From a checkpoint of a small transformer trained on Wikipedia: width 320.
Each number is 500 + 40 x the weight over its row's rms, rounded and kept within 0 to 999. Layers, rows and columns count from 0. Numbers have three digits each. The size before them is the row's rms in percent of the matrix's.

# layer 2 MLP gate, 832x320, rms 0.12, rows 122-335, columns 64-127
106:532548561443552462464566485485440555489458538515526510537518529470474527461529383547497482531506491501478496512490466504433452522491552532473542500529492508444514453508463516466575466529510467
107:540484467528526472482499560514548482522452533460497543424526527506494513473487540474513543502537502494573463475511510483538459584484498559491513487456512503553524509503417491490482494463486522
103:486494604508465474501537572492481471493524441478507505456519453501540535431491582587443547523512488503510404494445422505436493479478532480511488495533512488464489514534551520467480505523452511
103:518543497551453584534496474463429505472467514449487486529563468418440495568561557588536528562468523465423536541463535598565496450476546475507532605475500436497490505493450463531532515498453554
115:526473534488535452559540487490569515513417430526463432452477576541524453475495529526489505542536543474542512564499454572531519482537463481482518492513508493509513533419507519481556563509539498
107:549500541536452447516561463554432488462512487473484548556514492510487511527557428546554524511521591506488493520524486529438499493422489568456521502465542465441459448511525526537539519500562490
091:524485596550435476493554495485441563459530547476486487503532477495500547526559518500451497496510504573540500497526512548510443483501448468442485527453523485479502478483490461526497480495454484
103:527518489491552497532489486474525499494521491521514422492426421456539382427548503521502429465506513499558499508482496518506484483468535535542451470391542527416469483466410502542520476525512473
109:401499495518448563460571454456482509424513511484530465512520566529394512454485482521407474433510474504471545501547454501477489486605471501488453498546468514546516536561543446443469494532461494
100:444518568522547495565533560545546397491448522550503486397526556465453476543432498538427437492473457555534487433547602569505437498540542451539427528439511457533519546488485442477527532507510493
099:482532525534541507446627449503489537494503518470557520485455529514438529493460539460470517460459475532547547428509497627409532534532463493485536475528439426546543445474514504527494506489492544
095:511467478474447495500589533476391524493561568466478535465467529397504471512569479481529542535464519497512536478538450499501514451507561457483473579528439484480499444566535480507533553474450448
100:489457514483509486521453561472460435472456536486454485507450479583534585579558518535560465481445497467504482479500455536462434530547434513514495503566386463572544478525442393491479488453506457
045:490548482554427502470520493416520491537407470457527532553483468551549481433550505515547578551449514482505489549582514502489527481517543526572538517498528545496467529490458466510483497535461513
101:458486516520538433502450471473428520396488497528529542524537482452525503539526509503533572519456520539471479457512505486471551590523564479453475511552470406493542504448565504453499548505458559
115:472541520459562526619510503468546506527454469513489507502525534442511459493595443553483534508527475462476494503491502484529510581544507520518521393481471468482507560509455479516495565493458466
076:495459532391522480474509451515474520483498497506581488538521508509443431533494491488450561542440506473485531502547537416476500541532534444418538491527517437480491560541472505479509506527503458
111:542555447520425516504540522460530468531466512562481472511507492481545573459406440452554493520382427502499510459496489526510501430491461413548513491511505502509511545573513502556515396489465535
080:572445492498527513549548569545480559497491490494489483523517436500454430474481532513443498543480490536508497540516499470521397494497543447484516507517520550375474562524501542511516440577513537
104:441549508452464463539493505459476444512535474489445437548508406510505509551502505565489441529536484485452460464451516515410524567472493526556520589471509511503512548513522601526527599531472474
066:523543543496519584460536486494464531457552557526429602459502516482452461447528564490423452543570530491524454506523500476496498541505486428470458509436536542484475492516525529573520558510530535
116:517447562546496572492518447494519495459558488487510537549547460415473477542506464516555493558478464542505471495590540525521492432487457549475518494557445443487461519470503416490541520545556518
107:422545472488473440483475455509560540579471607571476550427538529482445457504522507546496542454454479507461502452408473450479529508531519556627452456525526517464500461519505520516474476438459508
114:520486540538488544509547477515482459524488481420584476443442506537529532535445488474509461429408388442581493525496482503546493533530507559501553489488551453407424526500534557544478492504442582
096:537447404554566459443482457583447492495562469610487527460429436518508537479462502491503483505562520526531510444494479459515451507468493518509460475538553522590504499517479539527470493510557458
104:479567439490466540490531513501468490493456538492515492487546491468543538530453477552480572468500545498466446517523513494517521510478535527468530610470576498463551514576559564482490576506543463
033:530461510543467559530599502487438541548530484483577561513417497564489496456456482554537462433520474508537464526484549458510487528468596486460506489474562520498510460514478516519476540531504519
088:553447484460576637466464520541555426480435539528537555556517483508490478513485437518574449501486516538509475512482428482499472531446529466527455514473565515514512503561475444493531521451541485
106:526531516508473524483569526497522507529478571489560446517444527574560508537523491489572521502466520561499512438515482458490457496516422452512452420541514514426408447557495451511414506455558551
107:525499493516524533487454537539469498474526565444520478518470541471482446453595486511498457493476491456498535424530480474542542510465491503586552555526453508582484567521480448560367552446505586
093:481475508463542461501494477557430471482488556554505501439453583522474508539521521491469517532519474554420501442517465484474433515453508489442518530529411485464526453487437472553523516476423496
103:468545458556521513491436471519536490436519500521458428514545507542548559464445498530427489538515506537506521477545480470531483484517487534476443478526515458561602524576494463483522441559480424
098:522467510488492483459528542516424492475478512466603467532481458456427505538519480517507501464462468477512462525531465516558471545495517553525463509526485549520504443579502413531470532534493485
107:486538480493507639494434518496513460436506457498419481537489462508496487547553462583470498519579526581513454530547532466507470494486519540506470540492493502445541542540442504473525479508431490
105:508493549438519461538529523548461582492531548531554507547529510482442470539503585557450582436489546558474534494481438489505519488529491452458587492501554551542520531490540479541534482482538536
108:501505552489500462490521542488439475470434562431480446470472530594493562552454404429451491489515500433487441534505506485483489546499474504559525505519482601413466531529508550441503470520493477
079:536501472480409514443470528490552554574514464514468525543509444461406507470431455433468542461513544465410496484499596508546412459517462399532531432555514545462497549531512550547498493557581491
102:410479547490541474580589505522493507463498528499465437435450464522548537572569524523540521530488398429550467456592456441512534494454530627490526458519504513527470497508548525520559510547411471
120:496534452488554467475489497505499542485521523547458555569532476462552503535475467491451504415443528508493482456565519537473508542458502501500558467426522471574526578424440509522570418517480512
100:475475423458458547508575494443454530501575493458461476476541453548474491552527493535476492447518537471540510490492495537489481523531544542518440465507497493456536447544479515448528509449482574
112:487585463506443525447535512505462547525534489496469566516462494495500514487480535452441516466472505486493400514473477481513493421437415538466550502470502498530500516504588549469464492453455469
104:475479525563458513545503509484481456456483454497547501481427518572472551525459428496563473572415454502495493525541466509517490490476577535465490514464513476431551473516473461532581506508441536
093:522565451531494538453498517535547504502483587508504509476504480528469491457515514461540500548424470513445391559488503451501469454521475431435543457480508476476525515567539503564517494476501508
093:500530497541539423496475577475470424451483555517527454469425483463486493392479442509533510496496465524491531543484443526487512468523472502525527495540537469516477524591527480496517519480500512
101:462437456535517482488466475446480474528543523452471484461517626467527441558535538541473507430437554439528531469502573438504475511544520488489517507482497503458523502483505564451509470509476560
098:438428476575579483499523520425519488405469528501526505567481379433438486462459529485476427531517500556562501488534510570509563489480573523491487534537442467506476513499459534596471546460494575
093:468538511490446474489493525459524541474481510524470501494508562509498525423514437479575515570541513559538459452466474461525498516478414529527520530591481464467456435497447513554447521474497460
110:507502531505501461481546533522553516549520501530498401480466545486476438496523507486559474449484569437491484503488487500492550504492496512460491499461454445532514473461528528475488476466470393
107:460564446541525593460522447511497494511500493520513498503483563470491529460505456430524526487512498554441578480424500500477501430485428566504472501552464517550479543506507515459522528505462465
081:492450537536472525460532479486586492503496506450474479490487472479439548513470448519527561485604437483497525493516527495474519434485487519437437519445596509480512577390453551473474473479436457
062:466456470441494606499464453488453499378444559533461600506472453507526458438462520519555574520462446532469470504483521539582433521493483517524479476466505521527491513506564475438500448537511517
096:413498538456504492471537474418442469429510425530443479549586550525445465488501556506427522441459523533519512582577476473504562490506564469474499570459515534525516488537506481432512514541442563
089:512448495521453496514488542512448498513473574419453466492499526517503466498420489393514479588527543472541477533497557535493457498556456473495489481521520431501502491554508438462501420527474537
079:463525518468483482482517553561485429484570459526458501464438541589473540470448455438519517575480482473506488450518475503576552551477450456573518573533492500475536541500501516441445442512498522
089:441471574506530520510446499510422532379483483534516513526474530598419478486514530534495479452478492495541493541505385510584522476433480501505475525562525554502557541541504494476499514504517484
090:500414531438490515534452500473476454519388394522602523484435549466525560445463477535542476499528474537488505510445468487465459480551510440548574466505494519455506522455515523562545448488520557
098:484472547494491544449493460515494485395505472456526523515503480550468481579540568526477456595543531438478430522500558527410405521539467532448563497477504505442443582483500506520446459473538513
116:501548492519526389530422467450482575561572483477512458558512520512453534594501516500485504508495498516504526453537536486486484439548431517460606482472548572484538552424585489545516538458499554
042:529409484495541499526518458411504489459472411434472429469432437499493433558483543538502513505570562554492467497538496497468473437506503443446499524549562516538567504545456537481508507497472475
099:523506514496485515508578485501455497465478450498532488452503529545490508517456545521460520528543451564480515503517537517459533470522437541568511469483497551476561465523447477549553515542490423
088:486544533464441534569534504469527603449459558495458494519482522478514502516448509486381497433545456531475486455510462465540533573451499463503567489462532493540542503464525485521520523521532531
123:530516472638423537430459521500526493512524516540510483535479512466517465448490434453498484504592526490526476481545501424449479482405447520537488444519487513578519614531424494489490462501485624
106:509490517514446366438532447485461509511522483467492450501454464474562481563493552457509555549499474491486490490479478456528459534517424504498432447528513527458473455486481541483516511487476496
106:456486525518456541465499496509499519457504571520556507498488559585431441487440506482515487530523536498412603521451597504436445564508474555460477493475431460502472533449577487555488483465504522
088:533465498506557537501565555539535530515524436593505466489496485526597458504458455459512524516424541561490548517468598541468486514462492522458468474501488427504495495437514548569534501433506494
097:497391463484516516421504518457478490506468483538473445494472530524504462468538517527522478598444480457514516477445499504444502487456513593510515518483571546562543486500524409527489414510530564
100:448574506490514489476526573506482523524508516457440478451510389536436462521497481522443439529434544481587535504467562463486484521526501592542499476522543510500424463473461563529510524426398524
104:469515503526539458465480541439553519519510490480475509479515518520517518546383490504506520545534515477452539499566506471518503495472486552445471501487421492463484464584503585474542550498499512
096:484448414519548465532470500430572485542479524523511463484546461609540564471494528467566472455498513508469532477542526539527519488480474501554439496465559566480473496560545507539419404552554493
103:464494574509419443477526471516494513522539555518479456519490498509552478590544486505385548544577589480545566605512498478507435549449469423543506476535521498507441464439493539546573464520574481
111:527539504465466463409438504495489450502519529457462545573481497529444455556549520572501460513465462445477493535504489513463490444521469552423530540520493521443512505556525490487572518428503470
107:499508558469542467529540496560480484490508452492432506447480477534513443517525568491423512471492497541456487486514466487492476536424481510497458528509462428499459453498493490411476573582491517
081:482496467450467456539509515509570526529497531572425513463481476487542511518549475513503453535560431472492423445461456568517515503564477497462598497442534501471527492454532538555450582548486461
111:461519445502472524486525503545487501517599500443496507486487519547458441509444535492526497472453433455513512533507492474501533437507471515533413438452533455510510487503502502532490477445570492
042:436480493489474506513495428477483452493518501453541429490539489441532512508555547499490523473494581485534509469459476479479548494552408483484606455506516482502470484517412494492510510548515543
100:521458483542514529471508543463516541505474447433450515556470520514426438564493489465513462461452544547497512554535452513541485488471539408469591502465514465442437521485558577502573502491512480
093:420520590470543472528484498480522469568480511455466524473556563446412476498504480511530473495528504444539518483529473454492562503419474412462442517452529485470545503468509465513477482453523517
086:487500568499535450563450536506474493533451447599529494466444524491486503487472479553472485491545580537383438559490474454475514535462511469461482470535499553570531530540479499551586521509485514
102:503409496514512478561494453442453529430540526440536523525492477467584528541487474500553506418538510576461524450443618472470504510471505514493462473515537508473473504494471517518521446491518456
094:485485494476497415463602457436468497432477449468539472450493498488530459535503466493513512529466512538585574402483496489447513586504562534494488548471543505501514519456488513454547591456557416
106:515500522560411463551457520488555466460565480525466538606533514531437441472581586495554587528482528453492523539521603459447454458573488523547459509484474472536522527481592523543493467520522460
108:416509515476545460538513462525465494530436498483515474555475501520523564540529434541490515573508454567570486477515473499418463454487469497497467509435569457564474494531515511532531442488424562
089:493494482498554522518541500492473577496617490536447600567486537475486501585477559441508458397484497527476499486526539512577491546493454498411542560538439539545495465501475520486513464447477527
109:504465568469479472512465542574465544510515642496502560506516496419516430557493464433445491545450558585514462502512552495478425464453537485458534502475506565517550488523525589517493483509520538
107:506531484462540529437429502469485538502463530499510523533541525517554454478545491423521442535452548559481601474514509462551485499533494549550500513511518517455498482507505516451537540514566451
108:545450486423489550460477519447435453432440565553528507527527535534477466533530515511493510500498480491519531497490465510510552443439450474496495413576473468497458533564447485439539540469503503
106:452499478408479430447500522501486467476537540520566566541477457433437556487508524497444480472503487461483498526493477505492473472480525532480500511482525528492505472487587564513563459433530458
123:452495454531464473496488486489487494492455484458536571491502472484546554478494542523568526502456473514516482473459487421449527441477528499479450540431497511516516457462495466498476436544497447
112:499486521551533519503522471513535467487491431493453522487487420540519494511427525423520459471542477553458457487455497548498490482522470519509499506515449471483506514544486584524588513547465506
096:493506470435468467506511507459511496495483478490516493589561490590599544533470511513484507491525491516529517500509499541424440487544487540583424503523525442516473488506416480473488522490514504
092:479464514449493539504539508561479513520590505491512570478489457575466425485485546454472513512500480502529485496425506552562568491488467445553518546402477498479509518530524526493495500469481481
101:547518431502490457439459489450405538559548469501555480544514459480530457520502589471455442438485496505476547570510537518438523443470540449527485561516511526520579501513548491492492551497463572
109:421461548461494462550513456411550556529501488491511451514503511450494481478530482511473461551498463534537552544542492442526527541528468425532473457428489538559425510483600454514544405547533513
074:480465533560531572517477584524511499551433475541471490519527460502585421449484535515447493547412489540494578562537415420518505482511619475523483519491476492507550491479530514463535493469553548
051:522494478412491442535472599557519409458494541494541482502473492476431465528537451462519441535494468479536505479431540521423550547546473434536492551494535493476516464502490497535491511502499466
109:445525524499506523439508489496447466552618538530487498553445481464494501598560505489540547484568492537497532454509500446478459504455510546468478531568493451498523553532556451543462470461428560
110:530538527485534475525564467498575521484499557546431496512479520512579571432534457499471521444510445574499425489480513548442445486506480486529528566399453527443493540513503508502541525512529499
099:533482478471481427511503550511503549465486461492485489552576562479499495474455535485532499487508481513541445448482447480492494469535503525518467495479527532448568504513516497460514489543541498
110:439564507496484506448527524537480524524492477466455466546469484523482556474447534459499452499530491488465494523518521475498467511494475530438457469537516551474462505533483474639523536450522495
108:542507475455513506480498508470486486466523458446499478476569499554518495508494524486496499510476467467442503536504495507539552511447489493498479482570500525479489438420504525492498521496472503
104:515477566516502488483545528449567514421534541499460511500482501524482489435572443536503493490589425509423451495499512408434536534475495489538504574504487473552429539544489529511494482519515524
081:463525445462486515526463487455566524509497534524502512530512510526460495510473520497562518483438530428474482505590448509555521466544503444543499534439557394457502457604538542492529532394543482
109:485458487578509512541543515524496458504464449537457485522458487534413483497527495460474474498500543502514536515493416566453456496512484538509523521474501550499499511427456468439528503562545482
067:525511472505553507516510484452497494515443485464477563432541459475594493483534533518504546478455484460493440539413485526492508472555443432433501527491512462488465527505488476547455510526520547
042:518491527418568425449456447461515523444463497497513558517486475516438454527529489522496539533513462478448510420476529509510454515472508531521489539483534438495485444501516507573506538444443519
098:474471522466482468460458476493461430533521470529462492522551550462485410557534554446452519519533418562554511447531494578548511472550514513517501576518508486497489560431514563544490507482489516
106:459499552546536464482440471487574506477461454548517548496442512521548487514494487477547529458407525494550519570472476476510530437492462510478544541548511546432408512546498518562572566484545473
033:436522464546583478477487467502549538476514488467558515534586499467481483505510494467533541506554494516490503540598532528518522533474444443467532538454584510508485527491569457488529428484479559
090:487496512517511491465580481490506457512427591479417473403546488462446498525460451564552522482536574458490529571512521526516487464484536499502500499417500465450526475474513506536546498473507543
110:468556556447446493513482441512548548468494461519530524470564511429495536479476511495455524533478541524509423516497535514502515553494534483519536465460549526445549531527519491469558453487520496
095:515373485542457532507441532548516559459425466512574517502506526533506458458512489500463505487509508404485434481554531530553589468510548557505531428511537514506457595525450465444485500410504529
093:486467460504497484460479558492552486481449490539581511499454486491507504468522478546527575489495514469506565507517525535515441483554514490460506507469528529450554508543581497478499475543564535
091:486453501490434465456558458543490461511494571479494494546440488473481523438527521489497516493521458485448459541542549537449458548502484481519503494551543586462435501529524513486549520508545493
026:515559494509608543508498427478422471494503481477543437578545503445534499463517424503492537577510473491455475476435501442547473459452480489480463533606503536492541472427463485441512501495525513
111:510525552518514480528521517367447526525511529424463499463462439472541540542465501457476459519512507509492525543529454538501468531512557502490490527532570566444515484518482538600484542471572531
072:461485460536545469511460530543572529476525484578569468549416464552544443554490541432490533507516532575508528553422527527500507501513448525491520514533422468534573452510506531625486562507484488
088:476553542548494499553522472509520495526479481528490604526488445446578550580452549510516512462478524565445490511527432420512507509514494584455519461515515443506522558550478485514531596545474429
052:466532492502488511502514499480478469438510469517484510523551502504474493496533497593467512442535550584537464487477511489530498560521461381503464529523539453414497465461582496494535457492501533
114:520485450526481508498493497540448488486516550505565464534458514471551501501506470485515527515540525496484494467513512517520534528505456553516499558521458517459450409479533465430541514498488530
106:471525488468494552451549483537491507566487470500503515552499539484485455449455499474460495535538572509500470476506547481507481407583507503479491488437483478534583570517587482555476519528522528
048:477467522570522472501573482488470465552476522489530436523473523487481511473575436504491604470540498530468414518468435507577566489538514453483543506519521422492521429492610443489476504502494493
099:462542528493506499552474492495512489535492519519491501530499576543505477443545492455550435504486517528474501523538475460456502465503493466475523555451497490517512502524615553552500485467508501
107:538586478500479521495508502544493465457469494416571518476477551481523514551525493570533444508462625522526419497458454574472476510489489480504500490540483570475481511505552419485473505533386423
110:486520449586560497505510507541486469559423520459554427485522515535490441500499544532502510501442483532492582476436521426457489501500512540489575539547577529471537445564501567477529423467457521
109:543469417561550533512511528442489529489548536462423498463495536481513500506493516520447572509415418497476452519409473525482449479511466526463534493508506452471462562479429494431575527511468517
089:480458561461526490480500506540480474483517509577504521488513490424527515562505535398466528553497532482540517520468478520520537493463537535522444515504506551535477463477423457453549479575503467
107:484521506518518479459533497455476491476529557544491399607499520589436471564539616494527563445505448463514529470540539579498523468529532493510458471501471450554496469427544562551496530467451471
104:532507524482473564461493543521513558493577496461554569497488516536510496471529494468539581479565579472430585518546432424547477520473459468454485504510531489556485454547582567459521513503536480
104:437545473557498552526510543494506589505477469460510440496433530459472439555497516447470507501488566572484480568488476458560511500525443508485457451513543454504461501508544493453513436487540444
099:467494527472534509524474538498484513472472521552471526460473518538514481522500500501520478536579509532514490500458503445566436519458449500534494452506586523479490465495544573478477585543561505
093:447516505466540494462474480501530473466504519489519484467535504488473463529491518535477505454504544492479447598447484512485449457479426506490405573416493494521456544505469511519569504526546480
058:518533519469514520504533440434558544461467456484460532525482483452522533496549515484527501512516531510600478477528510474475540406486525504410458532540537496476517475563509451555522474526497575
107:379452478491483445551507478487571514509489490549493447438564524422552511497502564523440474561522433522455516526514559510500492522511518501552467417463506536403586482519508520478500497513472513
104:540484527520471542565521449514523505526499401543519489502420513485524444480536543496412461476455445560482468523523463515470518532490545542473481539447461522458443456531513495479527462520564551
073:533482481501532409616571452471601498539494472472546458532410514480479511528508544522460523394539500501534499430523482491516499458509472418517551464526521509579566493498508504534527511448464476
093:411486504432482452542506478573480548475499534455541443540482573568567512503454551517500493438478533500439509434566470513550521512454496470445529545541536533478597525450496476446583475443559473
110:514551470513469474522485514522441479533538479493431494489502505485541447557516489464495485445532485486482486506499467450557488455472417418573504529584480466496510469484488565476537416419505589
102:503495498538497528499458399538525478487506411558552497485531444418536525505563565506540471500423499515513525562437484546524495577446508517493513487536556502497527539450517444494549546477594483
103:527480451488448450573453531457511461564499466544470455462509473527444465534495481511455495532509529477473499563498449519480441462495504535523479498461519544536460583485481506437481464548557485
069:530484509530481580490502466520512531526535500525505480506557437522513496485463455520480465468571476529471482442469447445487493520527459501536504481522484481474538438446515525471530467415555523
109:447531453543430510541478566553526497523485513527491451499489475445432486530522459465483521575514553522463457506491559499494529448472532458469532530482534508471490533484458423482422425571517492
090:525546439455562552609546533489554540473470543501443508492493489477492495470505473540518562501457466470495541506574515487497496539539485573480452468516463527502513487485557486536472534444506500
109:540460463475483511457468553477552482455526475514495542561584428546507453570554466591504492484546564535562505471463457550429513537576521444442497502515488452500510469561557553457552510436502477
100:490524517498517472527511552448480461465476514471503556494466537476538563481488566483512444479493513582488461497538574581503543481469501480443526562542479501575526476567450420476498477581478490
042:465512456497457444492546427413461510557492530484511417438492559576467472528423447528466397486490491494481573517400483531552535482493457497540507583538522416504509546490594541525544500519441570
070:495485498512459488530495577522540529496489524414507395442448536520513432438590467527527567485519539549533542522468522540528469508488495496464463535443499460490496516504502484472454481464490565
027:502483513531486505529506455510504443471544535476463406489484492489430448508527443479436519468480487518497470519468533487483480538494505468463452473466449528508509484539409462531476458528519495
114:499562442474508504584551507515564501503564529438442517446491538520466444584506550438472538465536463519536454484477517474477475481410444472460531505495518505574527537523480476436449437444549494
108:528538424464519503470479521489469496514464459567553572552580524553453421574445510454452475539440514566475488451453483475425500496476464444492551473455523525477469497559512484473550524495465485
107:552473445609535552506517516490510502510494480464508485555543559524657503513429515431511475525433475438456485504475498493477526485472531550541479482418534513483466486469498555520480493460501530
114:422495531518445464582521526527467495462507511487541582527435560463494475537453530446528541517504517454504464457516530508416559455514391493465581496480575496468516504515467536540495548439542500
109:504471436471463592554532513551523519445517505511516545516478513421464451539409485443554518555534472509509511558526446479550491474527452475496480459563445520550423481503509519483506558472561537
094:512503473520592549531437537472498489513526454527459496546547596545476552587483509554461408556528477552563485510564530539474553493476546572463501480515532499504513408432503546502493505485508497
111:564569540519440495466570571486517517507495444548524554536457497545536510448477592511544482459556537532536509477529513525505483495543480573482467502493498545475491484524523564466460427564494516
122:451468485452502559444449556494465498518486469541550548481504505449447539432507462511484444459516514468396476466526484454501440449531523492517451494523562519529494482557524557540468457518493379
100:535521421473491417519551515561490540528509528526450483517515485441539481473476488551467539503421444444505491510522521534514460483457482581504464543464477530365568478470507551506555496577541552
105:431471507526550472535487459422472537459492452435521554437520593498491470426548577502452492451557518521468480489459451563481515491516432507453558430478463472437484529504481483486521481505459441
103:475491477547459476599518528534520492525495504509426551517459495477508507480508478512499468545513477479550478527543542479488482514529421573499526544450492504473456530507453492532471494645553521
104:511490540493488534504504533531527516564416526478547526474539593503490545430505409546521519537494532487495510446540467531545454528488530514527501449513515487534444499555466481491553487393452408
103:549550513420445496451471498476484475479486550445449524444528468518469487567551548515525555430566476566484538497483390515474502493492380544531470543539537529458484559506502491527484527580523523
115:486462523521537511461515512543560502468530457550576504521505454487538492489488398505454518523443545563444486552466578516479546492474466543465583477445512425528561469545473548441540477520476565
058:489557500527387464564461505518465481544501488504549501469477532524474482454530446483481626504487458496512508498538454499519471526540446515547465521510543580476519443542477478538477524454456471
109:473489532448458539519540456601443502429428470494498540492467499522545519498548482542528491401498454536532438483460517512493561516476573448502488505480467523526527471499498475531528451483427477
098:559492558565501560518494389465529519463503460532484530512521482578521464493529470522437515525480520458596534509502443554496468548456511532439437510527494401481495525472498540484549498513541502
112:432575535469493538488488546558487455433525517508379441493443533517470470542508565515492477475484500468496454476571556539486553506511565522596506495500540509487506438470423455439503519457541513
112:524401534438509472538512562468488501516512538545499498537545489542476428598483514551451529489460484450553455495521482480456533516510501541504490495480466555450514515433524506526469448485481508
107:516491465439477511491506525489449433478497441499520505525489407532520502505450531477496469558488535525541438453538433474482460497582481515498543617478506469503459508512513491444505373490449529
079:488488519508541549507526473461491496503584579625564549529476538528398562510597488498500512452511508505523493496546446441529520538468489427453477417492587507545534516545509473452526486409483489
106:524524500406550496513490522522500587530512446497564525522516503563548525577516539526439550471522438482549530521503467524440496466499489514513396501479471472588484502574540442506462519590522529
105:548460484448529460462504527458496507534500541449506471536488520463438547457517531520548508480537467489450504479505533479499556549638414509500580488526514514484433469488439485571483471516542546
113:500488432531465516517492520440479482501500543490546399515498525515565493520493482544443516464534516510494501529516498535513487430523501497533507469498540498550426483509491462431489462463503508
099:530495495527444538473525453531500494496563531518495492468609548482554576534588467500512481464452547540502474494444495496453479477486520556414492562470526496491503433466523522513492509574488601
112:527460467497536494492446505565478515517502522532555482558502478462468542484475493455470535539576480574499519558472488506488500498433505532451486579523480498510471442499542519471472502495448536
086:490482520518495563514585536459482465417516554558487523545514521431475488493470514438468471484555508461581533540489452557498508458497505452582539539505480523481446461490537521475552541430553534
110:476572519491490449527521584511556503466478515535397449466553433470463438517528446579458493511478496434489432498534504495522489503521472519465464543522528547578537575536480500554535472453495466
105:469420481540538489556456488509492479536497508432469439495535522500528489470500493557474469510453547533414526476525542537526514479488496522479519508518541478475535530516568490483485525555508504
111:526492496553488488485510523548520488549469510435501496510525502511512528503485514433480491540500498546517530488464566477561481464483467470524539548480544505498522514494478520478514535510490561
051:528563494514477487467487533492540480550513531486506532516479410548528499445518532494548502535476512419573564498496509531453497492585511536503440519510540526511542517562447520495489451530477534
111:463447493493497511447511499484535529487505503520481493512495487559536528464539502547594555531503548538547456478467462420502553504432492522520517480546475474524600567413538538461422423545525488
115:465497517512469399461563471498491490505502538499631549546571404499476455528522514462500567495550464519535589482468494569477444479519467582529483495477547534443470440523557535511521578495526557
102:428533532437541491487576532480499482461504512592501586469527450471469486536514519488431477580505484581467549497491518502447504478540511435474511542494476573533468474516551498547465522478511500
069:495549501489497512474514520527463552539452524459544553556468535540538521549519498489509504503447507462590491434507486501456507517520466467553431538483514578561471490501505469424523477494510477
109:516469540425520509526461549534467487440502431509503508518474489520595560493517502511534485510569492500580483506537501519541476441444499548419564461479450464427537468510535501492474533471584530
106:564538490496472516520447479498521508505477438509498415496546482436547488503453474518429514510540527572521538481409511519526483497484506472512414521596466547516488545511561457483481495555497518
092:506548501535526506576464490490519457535538478428476468526577472594458435534529451505438524554603541499517527534459472572513451541493536474457465505515499507510493526549447528491495457457417458
103:586477571580467488486494439447490548495527479436494525542580451442513489456506581478578474422537541494556460479466483535510451539508475547616497464506478492517524494520496506540487492499465465
095:478569476441544445475552530496494491532501519501468526457462466432557530505485553455515585525556480496549515471551506470518506515489493430451491520533415492515486519518456495491456481433468519
111:492528485508509527574484469494481510527564558566500542491474554497556462506472511513443566544441524466507476519554556503517533580491483476433479525439475479443562523613549512465437482444454460
101:449534469523459541437494496593528456489445468458482461476499455560457543546490509592536465491582444489490584588484513483490524484545487496511414498483481520440495566531501490555487467473518584
103:473536507538513497441503498487527455449541515529573540565503512475641528449516478501570534492507525484466488511520463574483510510539475496508513545487560463517558478518502553557507466512601463
084:416407465561535473540473431420512470433534433576523499544546525389525520513548535504455481617534394501535468514522529548517511418497464482483610555548534488537470525500520455510487488521496514
051:446535457588520543447500469536454523538485510507549482536598501505517493516563546491462485562492566522459467504509507499491500440481549515481522480506456411502486555471460503514469578509475497
108:451476567512508447553474495514469478466514493510570525468517531466520516481519508528447453489458610534515564489498457408517520570447572464533504501422571510497548617524491408479458495469445490
107:565445527482539494537422441453493503472548474533465486435539560536478553432533538546493498437510487557465495501458495579450489476477550510536559446482466521486506499555539543499528428509460520
105:508514474476530571472482421534502521576548482495491494493523462535532584571457460512529575480523499575529456430479491510503498503566558482466581463539446485477484495505475548527557493494503500
108:487520504527490544534557505357509491471510413490550522484475529523472499520425504485475495485493455450444485544530455487457485548499463440434523500483519470486515431495506588565479512509593454
085:490546562546455487530528423578512399474494562542458510434494522497517466539453493529511529492507524553474459516535492535518512453451516509495492469464473497486457427504441533498462468508486488
110:513498488558540482479501480557523551474519456552520558511481526476466562551505528473490449451507460494463483497535469575512467546495515499475490494568515446475434565521526540453568455423483489
096:448500501536507433512447492458549450622500465552455505573570492564474501529465515531517567457473503544459437511519534477476475479470566580456483508545476451507511524492508439472485487495533477
087:463556493501407408557507483527430478489483501472517564490402479537511486550497482510530518452472536475562499455504478507514518489483437530483506505513489458469524521447468448508490452506547490
097:531470544382465473545489520541391414477580455488493436457519513459544546514550526505491493484504576564562470593518507465438460491480510483520515490595494534537452555388479530427501515552444505
106:427452591501492527499489483430513479559537474510491519492461483467522515532458552491512606519473545513491524479542448529539506492595485612447498535452637533573482498486506466504554475470493476
104:440544513483483467557499528546515568498578522465590493476500483513498483553523538503490527549505511488613537481550393535465515458441485524539470510475517468453507487481452480514498554418447490
112:485517488449456522435514495552538560433528550519508492553543463533403473562550515541560515507540468501490483434466515438542532458423566427448515518418515583457511579481509508499522528533524525
109:596508489426495507524525462473455481399554438538421517465465513563482456565563450440503531431480540505562490504542518530487562520482489532444395536451501454428454522480563526523475543498471576
103:547518500545515432488539477454457512483478456531510559445472440540487473539525578478519452567486493516544545480481494561469482466462513440481505444488565528417533539479461500495507535458512498
111:489477495468409537538513485494495435480539477451523499467501524477495568523490520557476443495531411499479485518460433535503521509529526476444529439530490471479496568495504522532486497489485517
099:474504466588479537487467515565491542460478490485469499477562474515535524509497508478542492508527570539564447496516548508553486524466421544609452548492433568490532479407486453526525447506493492
089:490548513427525524467467579500540487449515508520553452544444504517467485482543452480460502445528543451429481535544405431409541538564520534464474467501550472531486574506453384524507532552471502
106:550450528482507494572563544463497449511457493463549508509544524481474541463500508498517543511439603449521529465488470495492490535505441490503455441416548441424515492455538440466530536496522537
101:492491429495459530478489551533535428440423426583546509460448553544518535504478567496517523472452483499516495524446563505462491509518547521550555512459488499532482473511527464509464481505476504
105:542469553471482522488449576499470488540459495509480388479534540523532523517463504440472528574584493475494428542534504455486431466466558525519516525537556530557518545550445488428562466466492403
094:514449493398408499469559453501404485534505496496504487441482524429490506476521490498456508535527426506417521499541461537596493507514528479546516518471502520488626482518455464484449488533533513
095:479535506540437459412496478474572459505491509455506508463568519461495539424494450507572497525499433530540514429507488576493451513606493582540569486555518431531539490530469496577487514442474447